config.toml
activation = "swiglu"
positions = "learned"
attn_scale = 0.125
bias = "none"
optimizer = "soap_variant"
beta2 = 0.95
schedule = "wsd"
seq_len = 768
train_tokens = 122800000
Each number is 500 + 25 x the weight over its row's rms, rounded and kept within 0 to 999. Layers, rows and columns count from 0. Numbers have three digits each. The size before them is the row's rms in percent of the matrix's.

# k: layer 5 attention key, 128x128, rms 0.2, rows 63, columns 0-127
# v: layer 5 attention value, 128x128, rms 0.237, rows 0-51, columns 0-127
# o: layer 5 attention output (transposed), 128x128, rms 0.196, rows 0-51, columns 0-127
k63 099:518508470468477518515468475524533487554488502510504523506523507524466455480486475521501494492510534482499517494540473501477494536522503530457475459450489498500507503454490523505469513535490523489509472500470453474515518520496498474521502494466490503505532570445502490484500524530460489542542495446512484484488512492487474509509525470513480508514521517540499517528504524468515451437489
v0 103:478518530465523480503484511533464521511481513490520473486550501509473539507527446479487541544542486488463468552504496496495502524493511505529503529519488477501492530510453482483475505522493535482466515498524482523529520479493519494494510513544527492546478525509527540526510455529483487480508507491479550489518547499568496527512518527489536492476545503526465475449500483517507487510505
o0 099:493508459470482542460491525505529481537501518515462512511545538513495493481452538488513509522467508485517504494475521515473499493462485555469470487497495514468527511519475517484473477485459463498492497479507497510524500507531494524539478482504508489472578477484501489469476508518483471507514494453477482500564458488499474475507531455500494487492508526533459498485534491523520568492502
v1 118:507480516509477501544523496495479488459502505488464511492465529486536497474480490470480523517507516522507485484504531517472500502493515493505471528507487506478520526468486454520481480486540536484515534492517509516521529487523445421471508440514512502471533507490469523502533459507544468540474530477484489493490489486501570491540483474499528500519550458524519503461512484505530487514467
o1 111:450514479522451541507497464513519468500514474490481530521515492530461522511531505502500508486505483476465514551499552477495477449506455528494484489506505502477515486496505518538564495513476536517499471496540496422487489517511530534480479523466488504462503535509503518531519501496503505466485511520489472493499498460574502467498489479481517493456487511539483481495505509486501460513529
v2 117:474565534505493528521499512470503513493502508522509491454504489487528449489484480468522513463530540457540502502456497494499514527537487545467492477503482490516498442475510501502529493512534495558501511503508465522483536541497575515476475490440526542518508512498517510504467544521513448530514523487551503514488475500508471516497502508499526500491487499503511515477537529505493492498516
o2 109:472508492437501450488501491482479527524556485514479505488509519558509521464506512488508543500511475523504504507526502562500494487490505514493499495501519465452480545521469531501502521503533521478461511524503548489522506503469487520484512519545516478522496487550493499478486487497501549467544472529521474516463494520487547523543500559521504499540478509490490498486508491544516498493548
v3 108:468501499499457488510466465468485478498500511475539494513496434473507487528442486514519513482475478479494474485486582520451475451517517496523512501471490487474509499512475456480453509531536481503495571494526516523476466504481525503524484458487553492495491531507499491517506499460500520507500514515465475524495510488482520499517509485534464500473525489487551503493510508542518510499467
o3 101:536502507528476541514487524533476485467487494485478520501483517560478515494520480516476564527519514502506508498489485477458517500516476526460491505475459537520578519494513468468497487466522510509484487515467494493505481509478466499506479488483473483497459510484511511527495517453527499471485519533551490487532511476537534511518447494481561508532519525475480500488493486526466498552507
v4 113:521509496561481523491483488467524483482492499504493498513491456500466477498519488448496516517491492546497468491540486503460549511474483516511499535521422456535471491491540530505534515514510546503484465491509496471501542485515490514473538522479519521526428466463505528511483503499509484520462482513508467487493533507495449471512482506506482482502506508517524465502482491522467468542490
o4 108:487517495504499472490500503494489479500522464499528495489490517492490479543502524491524486465496483495545532508481482509523514462495493505478507490447497503427535465519497501490533484456495465482468504504447500503532426497442516535528512475529552495513511526520502476463498473519491453507513536442515521484463528502537504524505522509498518471482522464516564502501491510475514523509498
v5 106:524559513471491512499508475508517541497528522547542529484463480504457509518508475487532534499557475493517536471481499543541489501476524489539498509468478509496506525494519522486515524518521493521520507487496520503480511492501484516510506537502490482489471495473515504480520471500540499505485511479503442506550456520517498523505505439502485530527522505518472518536509536483426509481433
o5 103:481462529515528486503511478490500492475499508509514503487473456532521548531529507459539454466493516511481508507509461527476556502528489529457527496494495526474441514484491463499560442497491512503549550505444522498522482441493519503512495516469468501485517478481436541499489482537495524489495498512501479478480470486468507509498497496486522527500458511525502496490493485503490493519485
v6 100:487525507501493455533515525491477483485540519485497475481523485460501444503500496494525488468487531480476469497463479483443455498526541489468467492479464462533489495481496480496492482467494536522511499486476474501552469471485511506488468483486515494498514481532450457493481514486504480510518503520448529509532549530542540466506470491487489479485509470506546513535484465511475531490535
o6 095:476501513499520494492496522470492482469472499534492502535540538526459492487548484471496479513517472484536540468513502478513500509493497512503481466499454445513521545510508532441449443502543535500481437522516466531463479529506466521491465523509491483499506545527483508502480546523511512503470477536486482525500498506477517509502537526504530482503486487527470498513503514498504462533474
v7 095:465503541497488505516491500472524501505534501512470488459482507491481508493477479490505494509476499503493473496505515530472510489553515483534552502468450515458482468455534490545512501465494496481543490509516508473509503477489485513551486520460506548475513509537480525484524481503545535483477487487548529503493532523473492496477495573514493509484529525499450529510560456506511500520467
o7 095:500515485471497496508490463522498499482529522548468514490510495449426515444469482494473467482502526508479551494473466485484484473554460512512491521514497458496523506505518528514484514479512523470533489487474503543495467517494477450502539500530479487440464497503526535497531516504506497454536507505565503497506491503516500515500540482486468493491496495532540501448491520517507497504513
v8 111:498524527513488478468479491513513498494507481507523441465516487520518502535550535478509517464512505447493529513510504443538483499422546496487520530462486501482488528493524497516507510489468515489510485503499511512509483511496521540514524570545513503498528503463531510511486503547489495501466488525475506514478490480457510448499508514488473554488510485480513506468541471538465521497481
o8 104:478487506483504483540522509528539516563516526560503531486517500464513472498491487463522501508474499484475539470510521515507480552505467506491517508527489477530522496487473475478500507504469465550477482495469495530557493503495507442469498473457507477548477527527490465492479483499538490500506490462526451485509461491511501515462500509504496514500431506533503491530503496507529527537477
v9 104:503490514483488512506510484498502457511510480476515503516521448474511472483510459472507472500511450475519540513488490492523447527475497498500471503470556453469482484491535454489538505470516466481508545501508490450517464473504520532529460530509444494483509501486535462478514478505494523475492485517493517535513537459498488514471503520506556519506494466541535507506515517479467497464538
o9 102:481517459510546559502501463509503535480473513485497455488464474504501498512486509490521491495557460507511496479523485498463518541489495522480510488491481492530500525500452509543427499497476504509499478537520465519505501539488457486528499491505498472523493508503434516501505495483507486523494498490520489508466538503489535460467525529444484463501468516510475510487533452513459500529458
v10 109:505508485447481521474483480420489480523543510497496498484521509494460529523536487510488519477460497521508485490497484527511522505454486518529496443472493507507532503459498469518483489490485468486509499487521497479506538553499549500539477518498504490502499509457470493521520479501498524544485500497480489494503488462545516533496518549494498540527517505419538490489490504445517483473481
o10 104:497547499526517496514537498550535520511459513460481477468494514522535546508488444524542471500499517477518535521500499510456495507529499488483516481519546517485509502517483515462523527480537461461458505476500538540523525460539459511480512472502528510461501485523469523497484508463517490511472492512530483501451511546500487446503476492470534494504484504499461494527486511538492514510495
v11 098:485535491540508494481497505502514498506499464520552467454507511523458482504463483492525475466485497510473564509536537508525460472472479450502496505505558512547511489521474549520499523528519493484454494525500522512518464514510478508486501598510513476495512506462455490496492472530491507512515470513501507517488502500513473488519551501494504506505544526503505544469522476502512496497502
o11 096:502490546506491512456511517483532516543528523510536496503490479497497520472488529478529488523487460520500514475540491515495506490543504479470500486506469460499565468501445498463538459529501485522532487470508493533501532470532499535497528484461456516525465494503532473475515520482546507512480521492504504511466492475494512480498500492506439525516533498529506448528522497470509529445499
v12 112:491490490489456558497556497528487528465496501485482492497462489499499481514540510537490480545495491543516481452450493530520498524523469500496470475528509492519489496511471535491510495488503518485500480499452480485536470460506473512466530473463517531514502515543499504476439499537521500458560501475504477520499502486478524497492522526458534473466473505492496478546461483504517463495493
o12 100:534498464526501445454485505462493475495493467481501461508532494457468501481492461465535505505508478498491533488547525486485455432450515476513491496471470545512448496536531471540465504481520470519533542488527500521462481490487528519496479511500499498519500525524516515522532481492454492521515455529518504508504487531479498510512480515498490505521522472508527493463481492483453493492484
v13 112:483522488526464467501525465520474493475503483461521503515527504535521498490502494443538517494489579477454475496485494456499526463528483528496436486475508505491495506481544518536478488493483474487522458506497509500461537474511488486474506490551518495549515494498449515488485481467468501503548518497521490514509513507526546436516506526473516531478494503515499471517485461489511499491498
o13 100:493542487500563540427494525515506495468505503480456545521520520488483530495532510515538498511466463488489534499458536507504521500480518521511502519501489501505505530518505468488495485523503518536467459497471531482467483528521584432440479484488536495521487479481492469521517491528507502505492507513520495520509495519492483491486505527526508476511493485493532504532513543507468537485474
v14 107:481517509467499466514477512514520477492494492475449471455521494501476527546499491501526516502500532467540476466470489485514549458491514540477508482505490515531490521467481507502437482517518470538514478473507466492489521499472523514511533522504504461540500544518488554542514513515504450469508458511493484473486507468466465477526521522525471485481491497520467537497522493473522451471511
o14 103:520515482524523468479493490509503507534531513545530482514540523505513517484507463574500544466477519506496503509515533532518477504519472493522472484536481524542513517494499488483502486509478508482495515435464483504531518504475446476479436487532531486502508497481521509477522456532489490493529512511515491485488469537470483501484527495560520473552517564499473488503493490516517522516472
v15 094:505484485462478500475483516531526486470509468538525462476513511526467501486495514527513515549425517481486523500464526496505543512485492493533508514532472522467506452525500502488499530510529471457536487458515482478467534487488503514485478522517500529510537536521513475536503493534499503519454511482452481483481472492473530482496456507487533480448476447470518504461490512515471500513499
o15 093:490525533502465510527513527496521522510523517466514501500479519442505497517485439468508523503496496540497499530480469454490454502479517544493511490481525476516543516480493512485508507510514529464481518452492524503504461494507451515465440483442517489520516492531480449506515469496510511457507477521519531466548503472501440492522519484483493486475472491494524496534488459511506528476486
v16 113:508516463529506464483469459476516506513459511519450510464481522531466502516498493476478468486550504540481485486478561482496488487486506508470487501542469454481561541502489476513509506503502509466507511501510477496529464519494506481500490537488492453500526455482451501498510516526485490529506536481501433483478543508502484522521516490487465503537508492491470471521517491505435478492481
o16 108:480508497532490520509486466499463515494501536552549530486491525477562486519521527514530462491463500503530515520552441538514491462499529513481511504520521506485501488517499482519483472516557468521503460513503485512507467474497485489532529483462551533513487532457512501481489513490535504507523502519502489499485479508549521471492494437499513480492477507483503478466510494508542446463503
v17 114:489509530480539486518530541506486522483508481512493499468496538500534487461520462530494485496512498459437474503504485509475498519482486466498560491492529494472471498487474495488460534509501493492537469485515473492487536487487490541506484485544512497468478493470559480514502489514513458529476537535532523452512478544504484487507493466526528509511556521523475504481495507492550464549510
o17 108:442480522465499494498478479511499466539474506509541479543517522523513507488486490490527492522485523495481475514482506506491529484493470526463476477532512502527496495501523582492578523506478542475455491522500495521497493543496499465480485493507492500480506469516505489532479575505471509475502490472465509476543514483490511547502493491473457457503518545491504489486499459471488525479490
v18 108:459513536480491486543487489476501571497500483478550502477457540526519558520502488494523474536481485449491503512505497481479494498527468500493494489437468470501494500501431516508459505506502506493491519488488485497509501487478485525505483476496488544517509500504497534507540496476542480494514509508470475483512494497499488496511548519487572484524514480517449478506489493500479424529486
o18 096:465525489498513475440484518509523477505514494503487504512493486512469469486457535503525532527472557464485490480499487536479486496482482539466493506491503511522512455540538522505481534493521542516486483447471470502516461499510479486459506470487493487455532481470511563503463527532462517499518495553502494492478471511532464517533520506485475537496482520478506454471520495477494527495521
v19 121:506536533520490517497491517513509494480482507502469502479497542496510488501533493485493528542450539495567516499498512522498498533450481503501486497512501480529502537507498478491523504516456538454499467487461479484445485521478523545486502526511474497511439489497436499466497489544551523509484512509544514497517480500486496514517511514543474507525510505479483512523450512478553553525509
o19 110:488512502510529480507499486484487519522588501491507461519512477517512513493492502495519466529492493497480507501491466512518487453533503500436532512473523518473464489496510556489502517535455463497521495505478512517555509497505478517514502510524493533518508519510539484518494520452495490506473546493473475469542501565492460522474450492512509545495489458489531495481510489473477465535470
v20 107:507482503502496488492500514494498468463474557467525531539509534454475545479455516499517473534506497487500520493468496538478500526488504536518484497530515547514500487542484516450530537520515514458522492515520503488465540445471510463464479461534508448477461533498480490518441510517494526509472516479499487479513513536496497516518475523456488511512481470468486515486522483489503501474483
o20 105:525500522515488535539477481501496497458503472529512481555535478526520532522494448497486544471527462485487463524481492450454498506500558504463487529512492460442464514512517495506484489488490477471530461508486507479546523533537531532528511497468513529524528482527486487460501504505466489486547538490508529501508488480502477494497503460532484492494506517472508529505461506485502515463500
v21 096:537534480473479522501526519461486516514468498499488469503518458513486476516529467453539531465505525466498536523485494494483537489516469496482490512461489481464534496473517467532515490498512505532461454514548514476515502514522462501448499506480440507487503501506492531433476461518552493519510501487512511450484504492516467536473517512508517507507529508513474471514505516463522492518545
o21 092:493500483469472481463511484526487481533545504456467505497460460486429537461500509531499447553487499490503491502498504578522508510517502526482459496488538500489467513532506501485518497518533504464467488544534480530522477496471496483525510508456502524502523521500479495487523480495491538492510505479491487526456476491516502482522546508509487460511502472458512508485535467479469474533499
v22 096:515476484456498501485491509529501499479516512495473522471471510495504469510446499495507505495474474511546517524515496500480499445494491531487519513526479491531457491496485503501508518477528482504576488479516491499471495522476498505514505510501497517528528522517541435525510502507554445488499482528508474494450418475500483529539487500490527504511544471489462535509497433485485483483520
o22 095:509494520495477461531473502524469538539486529501513514541502472522494509489515474489516501465510505476520472486477512519510466486515529489520524470483468516480489500504511469470523456522479550505522528513535488487544462486518465519520476497532518432452484483531520502525513503519479498504501511558501520477485549499521511527473547480531460494503462522519483456508472466465521542485472
v23 091:467499487480488464447466523483480491532494505496491518529487520500468530537479547494524540525494461526491526468516549500482431517465527526501541499504513502513522525513517467485486500513487526502484536457503509508501499515502528455521524509498493528497492516442496451502536500528466521514507530445556508506467466510527523493488483508501509493519545462487475532500484502481521538470522
o23 087:555521506498539526565510488505508519539478506477483488512485473560528497467459505478542485520469518524507488523503534482492503505535466477522494539457480517504482508486484488519504472513502507493496502555516530518528513480517515530473482495488499505552489516491535518474495521474549445443488469538489491508513499496518456480489514435496474552463516505492493478512520489514488500513506
v24 120:512519539533500513515499523496515517483476482569537533526476496527477498490478457504499464508482497505462486521535492515533463549527481519528498540529530464492536490534522524496504522514494489504519481484503477508486548509490517518451451504520505472488473488546512514501472534501514482516467516503525488546492525495528515491494520515511523465473495540562457531497432523518500508516504
o24 109:465468477459500519468512468494455474481509507482512496508481528487534460504512534442460535499504502538493492536473495480506523489534521508483509491443481470503481493511483520512506486481501533526479483471502542525521483463495496532522516483498489539526563476497489472507514546497476490493523518517501502481517526510466511498542455542488422515521520484519480508537502499447478506469498
v25 099:564549522492507529501511504511475525526512523497493488511525496450511444543504513531525489519478516491461524526475522509457516512465495483484528561524514478463545476530476525520507464509476461493501518487526510496467463546531494518477477522487496502529546493519481544474516539521543510494507485510519509515485482499537474486525514483506477507554530512536524495533479526501479508496486
o25 103:477466513520491489489519538524461512506483483497507531485449501517459525516525491470468491516444497514522474523542503504530513502520516523472491479471514516530484549510531465492515505534503528517504482494565491506548486512543487486535503459512484532511489519516491502463498535456472476515463529501489445477508517517488483515502526539470488538521501437488493503442510489516537488484497
v26 102:513551532533495467462465497522531521453487516474480537550494506508484512504492502508474488485493456450513526496432465526487500471490491535508535478479521480449509488485538474495514469485463484505485534533495482459554491481511502519502456488454519482449473481469502525492496502540519524512500524504457508513511500488509497497488489466488488487512513488496519553535509514503475482471459
o26 096:507443529474504534501471475483473497503504492519525528512496463513505501521501465451473496471497468477469546533541425546483516541511511504491494491504494527504457511497505526513493530483509505472495490492505472529447528512486495487530527475512477499513497533480474501433524509476451494496506490505525495532489490524553513524494503477482512532482465530477447496538494533525473505512466
v27 099:513504523487483517519482509496549476554506433503532493517476510525524454507507483477545506494483496493530490498474520514487530466488501505509520465512467476498521505508457493476483501470508485532485508489510500519483517510476516521461507480478534525459561510580528535460494552504499476514518520487473486545491511512496477488501500464482574480496507501547527514528481515493496483517467
o27 093:517503482481510485481520510512481503499505511494478519455494514529456497492510490540468516465520455516473455529540476531504455500471474476488501489449529502515493489519502523523467505532509564527499494467535514521509496493488496544487491447474517511507510489546480522483528514530528522530517441499505540468528455463521498530540493541522520499548481527495508506514491479500485479543471
v28 097:486480483504511474464524543439458503518553524512523482455507503540508579534495519510558484491511506545508523493481496488475501534518514514539491495539510459512496506504518507484487510508516503514492506482517521516476504490496509541483469555521509489457508526501490528481518489533539501508515543463463483473532525489508519526539480510500493497494509473486510466541496508528467485454460
o28 096:519504514536510503496478486528548544490495483560488503481487542533506519520520463504497490535522501511544523511477518511465514486510503511500513504483513509512503446545448468485519508511534505490473502467464512524478454503517483566559500523480492498526538486499474471512525552521482486485509451509516483508518451535494491474471509481501478525493446511514535535496503515486497463481525
v29 110:494487492512540476479435503519483473502527467483503528501499486515512483463532485486482486489488521505509496506517484554528535447496558518488486504506537478469483514496497509494548492507490492485542524490523494423523504481496531483522505529487493564475510447491497550497503527510550511517493471479518536493470482506500511508513461498485509517486476531553525482513520557512503530498534
o29 102:473495518472505520528497499537461559530521478517502524499469531513507503499477559516497475482556505503511535524509484511460459511517480460535459516486531458501504498516531502484477503514462524527498539484498525514451477548510482512499531521483491526524498483487469547500514461503499464516458530480494486510515516517507527507494556472534532489533485447506515517516500483536467508483474
v30 102:454522491499537467501516550493463511452489535523524475499445491519481479478515497486537506478465509511537494501485499524482512475484514499517478485500531526466527510499496499474486523511499526497527482514489509494517487519483476454450477472443488452536478472504545487516491501500506493501536512520469534494482559500477533489494562475459498525471525513477487465501534532481449485476508
o30 100:491486529478486454492512469478508482487442471498530545516502541492531525487498523545540531543528540486433519483539480494503444493511516498503477495496485461485468481530481488521490481505474485545496502511483501489469467482503473479514452466508479489482510524520461456504517521485497543474534475467527502507548463506493488496495516511493512492488492497463455527477504545529486498476505
v31 111:533536466494510487511479520512498501478504553437490515501488515516480535507488497498493530507506540465533479491522555462494481501513505504486485479558448515524471507499506525473488486528479455468484504501505487493452528499447492526490510477513506507499477509509494488556505525487526491541521511459538441508513462483508527504511529484511500491513437441500533471520495466477491497481475
o31 105:497507530514514518512450507485476511466558482536494531478505503515565505502515468498524504508485497466497499468470559525487482474492480514465533499464520498514465487447517455478491492483484503558515489470508545493522504515519488517498501492513579524502495517501535526506471469513433510459489500531475551498457479496512478523477495521480526489481500522462513490486511502513513495485485
v32 107:476471504479514486509521508504483499488499474525481513463521489461516535504481502538556544485473495513515527509539486468515502516539565473440516468478499465460492452533512462451496457543516487473518520521491459495487490537452510525492504482510539460483472469455492491488494507534496528471506510496472483502491503487516508483515535477503511473507502517468489531517475501464531506458504
o32 101:497538490505519517544498456468518503512526524479522498489501531524560482503487487507458500509530526528501511523471501522474505513524505539471495484466488512537488513538465494486508555517550476484569481488502466504472483482549528478494470508485481439504490488509505503508474507492463537481458481480510507522530527497488501542454493489537516507560538508471455479484479483502496498503510
v33 110:419442513542513551510522503508538464473509477491523478494519486507515514527468514490508526531496502465542506490475494523480510512456497505472490510512507530475522545531487507488505530535526546445484486548502529486489466526510480494495470453488502536498479500475539510486470496504516516528497471543479503525488511498459476459485530494470514520507510479481533491507543477515540507482491
o33 096:508521477545509484525514519503501521549537467512488449530481513483458499538490487497490508504539477489444504491542487458507478500520470547493516514494492464447498478519497529491474521484488485549500463517498487522497498492481508504493490474474471507470490518513486488521528478423487525508520532463487499517515553498522456500519502520534510523507500564454478517457464503493515519500525
v34 102:477495497470502504539566515468500518485548481488485477486502537520488518451471510509491498488547552482477552504533527513454467519494492514505497490470523514537493457451521496543468488533477522489518473473549503570494469485511511488492506485507463519493510521508492501499524514454515508512488472489548534515500494522513456477502485504477480517525496468467498507498482475502503492545540
o34 097:509526513488518490458518494481503510502494498494473462482507469512478474464539529524518519496513468497479465473441514482533490504541484488504513524556473456505505518503496454459565510501534522481459476513520516510472466509490509517436549502508476481478489525499498555497470536478478514482533535510456519514476474474488481471479532499492459481472479504516505519466495480470523488494507
v35 108:527486508473480561513492478547507493525486487505515489529502465495532505510536519490559445469515478502492522520498441499502569489503505484485501565484508551510515487478469507477465524448536540510468486518509505495496490487502503509495507489503544495486499514492538487533473480477518472485511511501483488506487552510498525447500506526468526512524492496500506526548461485446529483502497
o35 102:496514468532502466496512488514464459489508512526475469484495509514454506542471507480463528499485511498476475482520524470470483513499550526531485481496489489514505510505476478522510523524525462482502477517532461489482502486479503455524448495480528523477483484544482511498505517547504457522469505462553506486435476499490515530527488519501472513541493513495494542529502513446482561516458
v36 106:465497516436536482443458518533485507499520503536465489493491483522503508480469495487515469523511492498481484478521535508508498541477492524516476537526443491510511508483498520523474481463517495496497536485493509549495529516471504477510514528512497524502479485509466487512545469456475496511513492477488495433501523550509551501447485511500515476544484499512499455492513474506440525505538
o36 102:540553454543493511526466480524499481474466507520498559481539531463513465492472542526534478482467488513512503476487495484484467478487519507513539454483502473489506526447520514527529490535497531480520531509524508506476458475483479525512501495504500510514489447493507485504450506522507476478525491500510480530510469501483479456471530510500514566469488524505488503525516462498492485499549
v37 106:515510469533516486467492498468484494493495521487511504519534454526493539492512522523554440490517490516520491507458460498528537465480496495557534533525502469493503538459500546471488505463501508573509524476515518494483492481520479483499496455499487499480523487504535543470530474498532530533493512510506518458539539482525522502507455492496531504513527472479495534516520509477511512525524
o37 101:521466501541512479500507517514529480465524499518523536434526535533483486567512494498494495523482530497499485534515555504484511535485506494516481505449511501449500511507471492494521494496512538486479515518524467495432510522501438499540532541496484517509494492458492488526514537524496493502523489501461487488478498490539462484498537496526477496500468513510511532539469529530449511491512
v38 113:463482532524519508459505485488508486510502516512484491503503551520452494492504487512536491496483532532491511484473508493555509493469514538494530470505517508565486492561472519461488522473496510469507529435494499451490530507496443514504446490502474510466469498509477503496435475522483516492543507527491462510454494506506489529489521485500526490499454516532527508526499522474504501474526
o38 107:520484530481504500516480486504522531470479494486503465498507508450528534504494479522498516498509531533547498507560468534492507447543492478540515508478487488474467519488505546518499507516489502528517441494515510527487503487558509491483457506434497467547511468470489520501486526492440484539534515503492528512517480510520492481515507540541518487509533489475518485511477499475521501460458
v39 100:484512541533465482522500459448511495530493492520488514529489513525499477551436499487477480468536501523500430504503531475469508478505498510514535494489482477449491493528488511499518523465488500518495488457523473501505516497511481549533487500486479515477463519465444487479461469524489522538484494496480506545486459484476474507507455506523516465482517510510541481476513474445511499500499
o39 100:497470500521514533478501499523490520507490512488487491496489512503515470460495471505479494505462527496561538532476462533523486507513482461483538491504502497451562478495492540545533477511526515554470489535488455515559542513487530507513534522472502476487490529509528500509520505513459470441524501515521503507502538468531528477517498529487549480495483475486506513492476513471471489494460
v40 114:482506514494506504480486562468505476543472519508479526498531507481519498516504510473519510480524503468529515485504528525453446496492515518523550492476544520507510545481481452491532521495473530494512522504477493546467485504503509494528470453515469427521495504467550511495466483490514506549517499492499496497509488570469529530538469482479497490528498471539504495515461494498483516490501
o40 109:499464477526509516529512490503482465482469539538480488546503457542476471525524489520517504505490562493499497491474471487482479516515461503478475515533522463493470513461486512500520477519498464508495474558461520485505503517525513558532494514545541489522479496519473490479509537488515483509471480540450512501527488495536514485495498518544478505538494527452489495489489472490462483550519
v41 113:496508516504479485477523514462492452486554514487517461494487517479504471510480513542527488501499476494510476515536491505466458478512525483503442495506520525511515500480493510529521470481532511479494475502499515466483551477530514516498506481505447465543516526549497501477447529487483521472465436494461503524495520498502487496467487523527514492551551494479522471506484468557505462497517
o41 110:505506466532525524496501475543517478531466484452536478533543498454445508480533486565495522506541446460502484483490496466527513520499472489461495479500475477500515514482493485489497514508540511500537499499468541518488485500504519559520516506495497487530492522495521455499510505528494465515501503528529485468459543493468481517528519530460489466519468474498460484475494522531523513494510
v42 104:476501542495484442479482470504521522458505476547489468517465477502477539466452485485474472477490510487502494525543544490459470532483515544528497530487525507494488522505471483512504531491491507492447507453469491512509495500464488487512487538449520521522482536447476502496502513452444490524509521479511477517533509523443483520516495483508476472482517489503523496494515531486492512536479
o42 099:521496484520476547508496508473504486493475487479491468491522508519518510475486535479528529498464513502497503508434429527501532474488526505518532540588453482499499467483480526533496490537480506516487467473493480503495485510476468538506515468490470484525487520525518494515489464494516497422519495492523487463525511492519529506536514525519560532489489503475524502517505497484499489539496
v43 104:520515508496507498509514517480493536518483508494464448498549533514513515461535521528519510491497485549481507471528489493463496482474534572483530464527490493476491465453525488466522530508492503536482456479540506500547493511549517464514523457516494549508511496461517491504511500543551504469464509498501521476481494476502499522503468527549488490533505489459520503520510504484479489527525
o43 099:506476533551508512532516491485529503519480505452518474512465516533502485482481501485485488491497534512511482500485545518509482525502501484544506498491528468464495502520537498498509548482494517406454515537482505510508490498505511526493501514515527494495482511500508533499523524462501451491546456468482486512470459511548514502472512475478487472506477460539480505465499472564527501506452
v44 113:475488502493463461467501472477495518475511486468477492509484530498462490504497463514521463503470463507472454475567508493453453480530522503517502520507461514459528532521485492502522508494487461488472466448464512535451516454466466473490465484511532512491475488513483553462504507478479512522482505473472469540497494487456501493517488477508511487521517496508483515469524542483507498497467
o44 109:514501459514488480514527494514524468504486454480500522517479492494537479503494502496524503477496495480465513552489486480497540487536491533504503477505469494529535497466505492513488496513471557509515468475468539535519542514515534514527532469476488489494515516471547491520524544531474490468510452538551520490505503517578491527531533490514557481510490456472534477503499496485474482508496
v45 096:455455514536531513496498526516509501468492515495475503489518467491500495511478486495458520471502484466503558490518516491515511506454465500509497540486513538439502531490484567483504510501539486506522459485526502531473482515544486505503524454499525521538526499476532527506483551498505515540499494510512513473473441490485527477519502538482486487509517469501474567513520493472470496532476
o45 095:511497492517475497514524473469471457538529507487522541508482497492502491527513519501530507499470511492480490532469542497471492541532501498485514498494482467509476496506538512490535513491486510525506479502505506491540552479444491472488554503480514489489450537518503480480547425468504495515509480514440513540534529502484479489510521514538480519522488513530506506476437478514518556466509
v46 099:527500506457507526499502551500473487514544479488527486481473509495508460505504526474493485490511510472527534468522499486478486457476517480507516499456499520494499530475477476493483516462524486546498551477533464527492478525495474529497474521500523558490491463450472525446534474523496480516507547483502489510563463468508504487519504486483481495491521462524570520517519503490490506531483
o46 094:485460510519499455518471528475536546499486512548483536499458527517443496514519488537524517505496493494474493518521503527478473434520462550467465526517514495497520496472517508505523496497489529481523520499506477500497531472480502499480522507454500487532476492529480521506472507487501494465437455506504501490499510476514532507462487559480535521464472496521511507540538474482487527542502
v47 115:467550524532532458491487485479506537515523571525500517482463502472462556513511468464534509479461463501507473517498558536509518542518528493496523503454513491546459503510532492477493492523520508493511507510521534479550492486529484462524529469504518511502468489497515533499512486494496508495550514536495517528479493511493485508493502503467548477492518519488500501507498480525447520472516
o47 107:515454504429493511504485507524529481437442474477508471496518488517513515474483527467485473513462519488473526465512467497478516485545479525509508501448493490479508487542480509483532466488494486530515486495475458480511478515501495512472494492536505452514473484491474561512529481523500497505519516490497530543526463540520502497521532492513515526527481484502462461478526512539526497497545
v48 103:488490558512503485474479488486518476493459494462508508487487449491510494516493479513516495478476493477454532530507516479552490518565546523488514512538486478513546566519494518485523496433488492531505530504510479455485522500501506517485496485504523508482550501510425503509481521527490489508504496481470524443507520485521530550513500524517489468502515522512526527515466486496532480514491
o48 102:514445490500493552532484484516448456531538478521514540495519531530499517481479485479459525507486497496547526518495539475467508499529474491533473506483508493476470464525497502540460495524531518498507442483503478515503486497518468492520517511478501515522483471519518490494510476536497504540495465542465481510491570487479462489501477507475536505540533476516488458524522498512490482488456
v49 117:456522515491504529493502508516503534507496473517499487514538481487517455500523474509514489486520520493506496516502526493528474545547530527481516509522511458572515489522562499511498498466487492505502491471485489547472527515494498550523465472540518541488515439523472484451489506488477497462466542539491538512470490502531490498541454471492458510469486486501499506504481500500505552498507
o49 106:504472475473491507496483496481482509505488476507469529468475517462512467482512502473478478457494484522492488493464516518504491479504495528503529512497434471487490565479496509450492505536535488468446488540484517482489521514510496457485512544511478477541521483509505484559495569516501501565507495497501481479513521508490490477498449514511554506561505492492494497523519466476534481501489
v50 104:512481485462505503495482532506497455537526498518481449523499502513512514504496508491493521461459515498473488524515536527488508515466502500540507452493494490504469485513503514537511514480464584488485508523513474522454497497520535479474519522564504506520457468488508480534469498526547480528500470501509492522497503552505502456517490481494550523458479508508503462475509530469450505479529
o50 097:478493546503500476481488501518511514524529555503468505504472512522533476442486469509509515511484470453523523514506501459500490485524507508494502488508490442517508545474484497478508497499475487532480520532518492499478484474525521536511462482505522534493497509565456490508456481496529446504555510453476518546541486482547496521463529503525492481506519461469536509523499525499492491530485
v51 098:533461476479504461540494443519476517518507484509468494492428485480533487476526510506519493501490470515547498503518515498489524499474492519504491522484512524474531503502487480457479455529483540525514516522500546499535497500497513508533547482505490509466495477455524494482553490552496439521523483545472502492519465506531544516490516516458524499519491518524498484508480510459488470474467
o51 093:486529496538451503505450511502539473489484495501469482512498472524525459524456529502526493494523503494499518514504496506465492534526492507492515454457526517521486472537522467535523492550470500518490499493535437515496497455492527501496480508514525497447496514499497551526473478519492502526504458473480484459490514469449522510500488460529509525539449506478476515496524506540472469483481